Part of a small language model's weights.
Size: width 256, 8 heads of 32 (4 for keys and values).
Architecture: RMSNorm before each block, rotary positions, no biases in attention or MLP, tied embeddings.
Training: a variant of Adam for these matrices, 476M tokens, 4751 steps.
Each number is 128 + 32 x the weight over its row's rms, rounded and kept within 0 to 255. Layers, rows and columns count from 0. Numbers have three digits each. The size before them is the row's rms in percent of the matrix's.

# o: layer 13 attention output (transposed), 256x256, rms 0.109, rows 82-95,114-127, columns 128-255
# v: layer 13 attention value, 128x256, rms 0.108, rows 51-63, columns 128-255
# q: layer 13 attention query, 256x256, rms 0.126, rows 128-130,160-162, columns 128-255
# k: layer 13 attention key, 128x256, rms 0.121, rows 64-65, columns 128-255
o82 123:154093121104105134109146144131085103155109118093124148123075153140131167111133112151155131085161120118171137162089129156105117146048151129164140164167173228083061150173153131146102111126155163149118083069151132132063144098113122166121146097220161163117125164127067088158127155153178122171164112162178191139101084110129151184137152127114094113162135108101175124158106096192114156129195
o114 108:112096114143135119143119120089063103143109152093226143176151126175201093138101093118132118056106139108094150098118157129118145119077130155105087181211143177152125169108142100130111060124118128090145095163073149185135102063110119109142076147185117111105137133137141136165116120150113120099088126115142120148133124096159133168163148148159147117111135135033103122139126155091133159130123
v51 114:157146115145179086148153141170103106094093122146121142157132131192110171104135126149118082133137125128167142073157135133114118180088074048109100118106184112137184123182147139170166120143098201136112141085070133115088058159155125091120133151122101153123109097127110103160118113088125082172136119054173202112087154110129138093181076106147127130160096117172088073103098177062171107141096
o83 119:097111159060166185096096108093115145104132122127132127139164137139062101171161099104131149110086117142144104099078115122118110158158133104122120153145104144117085159118082114104158093109151065146099128145166112104171108159141085131088114099143134115166153168189156132111172150128111153131114144194129127115122092150124082126111217133109189152150135148052149126158174134189116111140080
o115 104:147194098152126140141147148152085163093151128125134168089133100143141130155124134097179142079154158148100200146169112082074024127111140118155186066097149054118070157094171095122106097097094158144155129089125194181156151116131101080126164097100187153116098107157151163164171121120165114167113124070190118084133109063142110122111123154157130134126066148133142091129126107108114150133112
v52 115:133198078183101119133078078118147104107155196122111134180143152138142123118039129155112214126139134169160150133123131146128159159148105108133132120157142134168108118151101160144076117130156144098182143091072070083139071141143129131166081133150095178116129178060164129118152123188163139121117147084165161140123115118164138133179177166108119126087122126108172097131138150068120126173111
o84 117:130128145074060147137142102049167121140079107155055155086089122115089117115163137079134161120169143095053103147102128125142147117186167154182133192151122129126087106090120106123045144087082126170150107128107158090102147145105101106132139167095101077109080183191173091164145163136148166122116097165104157125078122118153116124126159066090122230143125130086147135088105108144137092179168
o116 109:115136118158091115161140099073201091130159073188110200115111136119160101123119156066208192085131166098093131137164113063128111099164122167121119145196109180155151104140127134116109059079143149105184098087110098102149109120132154097129134138204096168131113188126164133182161134129149138124142129143148096113159117123185089144152171177137156132102143123123124139139163104110108082126066
v53 126:092117111136207119126132108213075152135095100157173109094154096113079056161078070161109118133143122177132184122158120125132131099089117168111107114134119107142173079156120145176131121130145111101153129112182144068089090157151170127173077120107076077095106159200129159160181149105050123173083048097133119122117163172136117138123046117148094106142128109125131082158159101084109141115097
o85 124:121119130149130155141169115165143170140167093129145175129133130139083164127171186114108143159098186119125112168125097147145111152118101097148123085099133127136174128162097154115122159124130165123118143158083128112172178155115186120053159129041151131101153122148121112135105121100181122081191212120100093175155137179127096103068185119116114176148140153125104163171093131132148088100151
o117 119:178170130099123116133122091093100113127091156130166153043108052115109171147076132117090110138144120172087185118128159144126083141120081109102162078100112146156124153165171115087132165109110142113137136114145112110187130101172201077174110120089132134153098092140082162139098126126155116088060047053132139160137178141116116127160105140125117150078110101121129125142117115075069162082079
v54 122:129146153138117189138130159080118111151109153135187089147110119102141184138209102125127131116066106087145098215154095116049114130086139152161101121125116103138145141141147071091107147121103101167115204112144137104154150101135150142155126090167135155180167076174187119138076052119170124120094169074144123108127141128132049136138102139148113083105132120096112147109122119109074110131123
o86 126:193099047173117122162102089116140137120184161109095156106167132092177048160090117136122117122155167139146139158128168122133151105164111146123126125144101102146115134100116132115100083122125101104167125125125129129134130124125109103165169197105145157128121161075152149094172145138113123180132153101139113097179112107116186123131093118158109145206145139161120136149074114168159090097143
o118 111:166082036139118170145135156205056125115109138134129098107138074143117136107121097129144142181109131119159087158085151184116121142114148096118055143132113126140085169122120105108068157166114133150089202168161147123121222104140144153097139188203156126233053105123160157119136159154102118111178077161128133114091156111123123092091091144133116173135138119115136116131121159155094137108177
v55 125:116076175166129153133182131080109106119138166100205057098121145120162172123061157113123132150142161095108085124143132126136125093150127068094079140192113148109120089121115098171129149147111140133119117135091101164158147065132160124156117128122149140125115146145116093142124127058138164136121132079103159076139113150164074052167138106151107096092141121117121128121208185074185164106104
o87 130:132093110155101127131111080095119148149155109139086099169104158146122107102213162160104186142115180163140177095147111075113133127120164109139139068124164052180094110153179143138135120126214069069147151166087068127136079167187125109133127155156072128141154095110116162112175181121102110113095128135109112138062116142051118078123128170129152138132115086120108074125151110165124103124135
o119 109:103153082136131125139176125125145106080124122114155125154124167103092065088095125060150101131118140136171155172111106185107111134157121105072112066137136098173101121156118158170165141162119179136155194151157073181164121067196165090118169132137193174134174115070139121103138098118140183079112133117142101076099162124188115103133118149121133149137127140123124079117119139132158126119138
v56 135:168163111160148136143124137142110101128174176119095090114101162168164098139177138106118145132064109175095103129103127140117142138146127201162093141112117120116128099145110089067131075127107069136091166079160137166149126128116124155160124127138123090107146091144204137098128118178146108112040131118123089158094115095123100128112142214117065121139158164155189149177140101119113081144153
o88 129:143125075183099084156134130088156108082097117144102140076124112064130110146061148121131115094162145112107137160108140128151145081092072104143094123165149141160173134097118142113088135155026171115132112148111188133101134102130169118165150210110116180120084153099144116092094128110136143176193142131171136125208119099183154145124086109119076114120160134124112119100083158111152163116149
o120 111:167112168156097120131115147166109145120120061135135077092112132166116147149135148146121112144143111091121123122142135193151099143144121122130061161156110189103151118120150137080090114100085116044185136161100108175103172112155115151092059151175131104134111096095134159113097176126103037210094154197115124151084124131098085159156171187075117115150184080062147151175131148138125134139161
v57 115:117095137146087130129126089119175090113110090131110077146152153074136090140121021147114177119122124152166110141142183083200122122065107084117137116157148106152107100128105175116110127084085113138135106168120094093098149181075201124179169142124122107114130112161135189146124201108164111104052175154153109166138129128183086163145117135139134103092138120119110205098144121138147131144105
o89 112:091166168107166193149138129134123118107117070159152174107117096147110133105175138126141161151069142109144108130129053150148108097184156165148127167094114066105164129140147158162113170096158129117187139159139141136198149149081153131063103155168089110101104098123149115124122120093106101112152093099102143155108127190161132028119213123124197203151151152107128193143132130170082069061127
o121 115:178160121180079153136124115162113072129112147173049088110130108107075100096096149127120145144155103123151088161103184096147149136127111117156097133136140126152127137112078160126093160125150113200090112161226161086138173149095109140121128146170091140184051126161157134104099159094089128101182128121147144124118119118130112103119115102072026168120126144186091145101131138128101069133131
v58 114:206129160107105127150144131124162096111109155129137117190105058143106147112065104115103102099094114073094082144122165096112129167117067116161124073130146131171075172099103088125168159109184114212108159106135139107116085142137135189159120128127141154132144134087149076095127127187159185146088169105151144099170114135169162160111131092127162096114096070088163111117151188137123148145095
o90 114:154125082084154103131122096127136177129192172105119167138081160138081100160120102154090105141157117058147151073068130162184138122144202176174193079206129096136148135171139113165110104152107104162117130179164106148169162112108115102153163165047130089120126115166084098108140073134096129160131079145177123085104138153092100145144180104186073168153123122102140091141152169129183206154115
o122 104:153159099190101197133100103115157154131158140119163168086122158117098082161129098154143146142106114135212139174123102106113122119104160173112131056187135093170112172072133083110089109117146177191139102165171171144104178101091138085083168049099162114140079146156147127101144135104140122178197128098120140167160089145117162090105096142154108161167152158172137107090150094116114104140121
v59 126:133134125114109145090117119181116178092187104137090099145135161105099121062157159141113100119149146129151137091090154195166133129073115153117026111103095146169111099101151126117049147084101120138164120136136114144103102154146114138094116130142146085159113064146157158109131062106075142176134176152107125112116132099142152154095169139112169121181157139124162173107111080124113106164180
o91 113:122205151168123104160129140197160144146066147144134120092094171103135082164108165129183091121100105090186169144157146139135156096154165182159137197160121203091140076100121064152118129145129140160117113094128148132113117161112111133079107182217137169099131093165131124176086137135151119110163131175132182156124102135160110125127159125090116123133162137157163105098153171127112130130133
o123 121:056141155146117120132129130108099156138135123092110066136125198142156118117137102164094071138148148134100058080106154167147149107096166119172114136197141144149101093120145178094131121096135108137127108131106135136077104101169146127168056140213120097137185129174117163102108139028119133163111186152119131156119110144114124141162095162096135107144201101106143123162131150134213107133178
v60 114:104108112081150100101168139219125174136137199140134081095157142155136104091191125104125085119129092113158166114136110139150156134024079117085132133108094136146125052206116116162099139096111152143160134146165147123122094151159204155118137173099090173130095088174142121162076121138093096138140130117166072174157201149140092155067120169112080123146099179114084114087162106123152112129123
o92 125:130167239138117166158190142161108113111110100144148139158170097166161092152122106097189112142041114095172099084151095130125048127187095115096102169133100082085154141103081080165139144115114115096120146153163124140175122153103118119096162136206109134155151090108112167122158136145092059105154090176105150130112104163141120092157196159182141122134183148103137181148204147198084086143082
o124 099:141125131098181117178208143181088091117098121190145102072137123181189108152162126089135073166137158148153136120127175157071111115157108060132149074116138099083112120125164146153151161116121156120121192144132159140176183107176135156155133140120158153167109023128108185141115156138122045113114090169138097133146203059147125170138118155079118107123092100127100114176129135165145161118076
v61 132:111124070126140095113100127134109157104127139150138147147139119143051148089147168145122111183097085119151100108132081128176105150099142059104123131107154131147137063137188117148103146064087191125148133134161146169097140154136124152117144132131122138118098120213135072123169152126083123194133142153099062160109144134057115100171140067169174141141149169150132148127093151112142106165124
o93 149:133106164118197148105160114150068163104121105155173147105166150144207151140181069093148130133084152154163156181157140124111142135134070123136101124167160100148150127119110134128155150155172099159162162101152116085133114149107084124081121098186120133141150102134131175103179129118136133065163169144118143207118095124131140130156122128065196089178144137124152103185135067181108072132137
o125 098:103112126093130088174096094138099194120076165153096130094127182082076143131104131153052101152137171166083039140162205121187143136084092096150150124161127100164092178141130129098140164091159141152126158173132162137097113116145156083172091188160146106155146135173093151117124131110134155139108104114105135145129081092101140093108110075069124108093147162138120084107154066123119100154113
v62 124:115115171130116140155128201156114120105126115101167110154123053171129130110133061103144157118082123087159123152107058094110136158136079146115066118175119140171087080122083089111205101133155116114128127104148061162158187137189124154155071118130140152077115142117140069171131149169143158099135125144055122118128116142105114135113113059130135099089200072168144126105113166087119169137130
o94 119:131083124093168123112149083147012185127156160137161151096138143155177158108201148144107129129110149117177034090182202136151121162095146090149179149173097141121126127175131139189160112100110168140153110095197104110110146074089118100099178051124142128146148193118102166142151138126114132097111167142158135132103147137109157128214135122148122138135100124108097137177125077250145093094121
o126 115:163110187213152091128105115126157152117094183094147153130139150092109128159118135203130126140132092140181173088106099119170151145144062199122120134166085088171173142122153094103123104091095157127154153147131171167141147177115116114134142113144173160113032130126137104154105102221178136192143131148138104147176099096062123091151108124143154126093185090123109065064137110182077135125127
v63 122:100100091133133105168101148070096106141177042107131136142086124135149107151122164142129152174172143107151104095102092053159107094140138105142115118131181108097147130087154086116147088141118107056155134125125144207165133092112066049104149113121186103151143108071087064059165159130105069119089135158118120115140096118132202098122115114144143148113148147146082128165076153108124115153105
o95 130:134137095136148093102056155106106129112102124108148139088124120100155178144162081094104145114159165187151168168195082108131134164093115091117118061126148147155142104121171179105122073143173129122095160059108130134085133100095092124133103083115123208117126126161127155132114098089202136148112216127181169193162161119110134146133061137096191042143105142185101091187088041110101113101159
o127 102:155140094161101074084061152116142147096146105069074133179160156081119148137124148123099132127123159137113127102153101093170091120109084159159116178102092062135164159107079102105176108113146108182098110154102162187094050135143081103123119166119097136131136159080109091083125090154186160125172114174087147150143083192134165061069085058143176138134152201148110161147142138174143097158113
q128 092:084134110073111158125171121095163095143126105101109075115144180144107163160114154140175137140125128166088112140157048130177153210126201117080158088118081140198117163175080096118126098095164118113146121118149194177106126099165096170125181118156129118154099151195097122119118103144171160143164120090138136071160156148175159122111139116141120100179131106132147147202164133125109117176075
q160 099:178090150154088143111158107129106099077123134079147133125051143150126162127125142145109202133160160112122112147157127149077119053180079136157089104187131127109147141088099249126181148111154161063101171120135136127129111160116108084101149102147021176143169104131149085127132126117132183075127103088161169164123153106072093150181186115118120156180148152164165106141121136138194184117125
k64 087:149102117142162153128064134147101135111160080085228113141140127100162112143127117138139117111131115152137146122061116129095136127094165161093120075102083099094112113164105131148140129144185134143141133140108159216140117112087133185171123126152153109137141106116136118086170131140108092079124153177096105100116130132113110092068119130140175101111135169075121175128143088112149111056152
q129 095:097185149119182154143111188137167133081130116171121160120175152211147109164122107159033153142154133120166101157153174153182141119170107156146079163144111115139063145080147090133146165130137087116116130100068095131131071145125124126206088145111154106081114125101132142125156156127134136155116114142110134217167102115118109099160122125107136115085072119157159110108111121137155105170139
q161 095:102189157143162162093106095132137141075145112135130110109119103114149145065100104123076130132156122124142099143183153184122076164145085078057092120128095138145120044157098174072158118082169158136142131120126121088125135091182099134150097139044096134115112112164104124109063146117120172105098136137119127106125103190152094083092112115170120109145158169165123093131145108105071089119115
k65 098:127169141159092107126152125159145165136056112150178139120121156083092202104121150105158086148123172108115184144076099103135203135148154139202106068154135088084170158108140123132195126101149102099042133115096106168179170150149103068138135120155152141141116176087173126107166086102123100123105105145122141132117089064064063140101152138087184182094088157105118065103180113195161145145113
q130 089:149143119115163156207059122148158152074184145137149138110109123132130132141087112177003156129135163156121135130138188105147106107110113145116095151104157110098101116092174121154095131130064120193084105117095105121119121153124147164195102132118136105115091117099121146090189159140143136109119097194101071138171087182136148119078148139135150100058127130144123066103106125153157124143113
q162 096:139133113101127129093121132133150160155091132192096119133178119073141120121137093109141098088097107126160052077159126129162107177119141116082158129095129118174126076195140078125105082090127187168150105164139116126121125113154092103129103150113171129143074133119111156136123176135129102162139188143130119076128102104198143121091076133160169108099155146087080109132142161095043075173085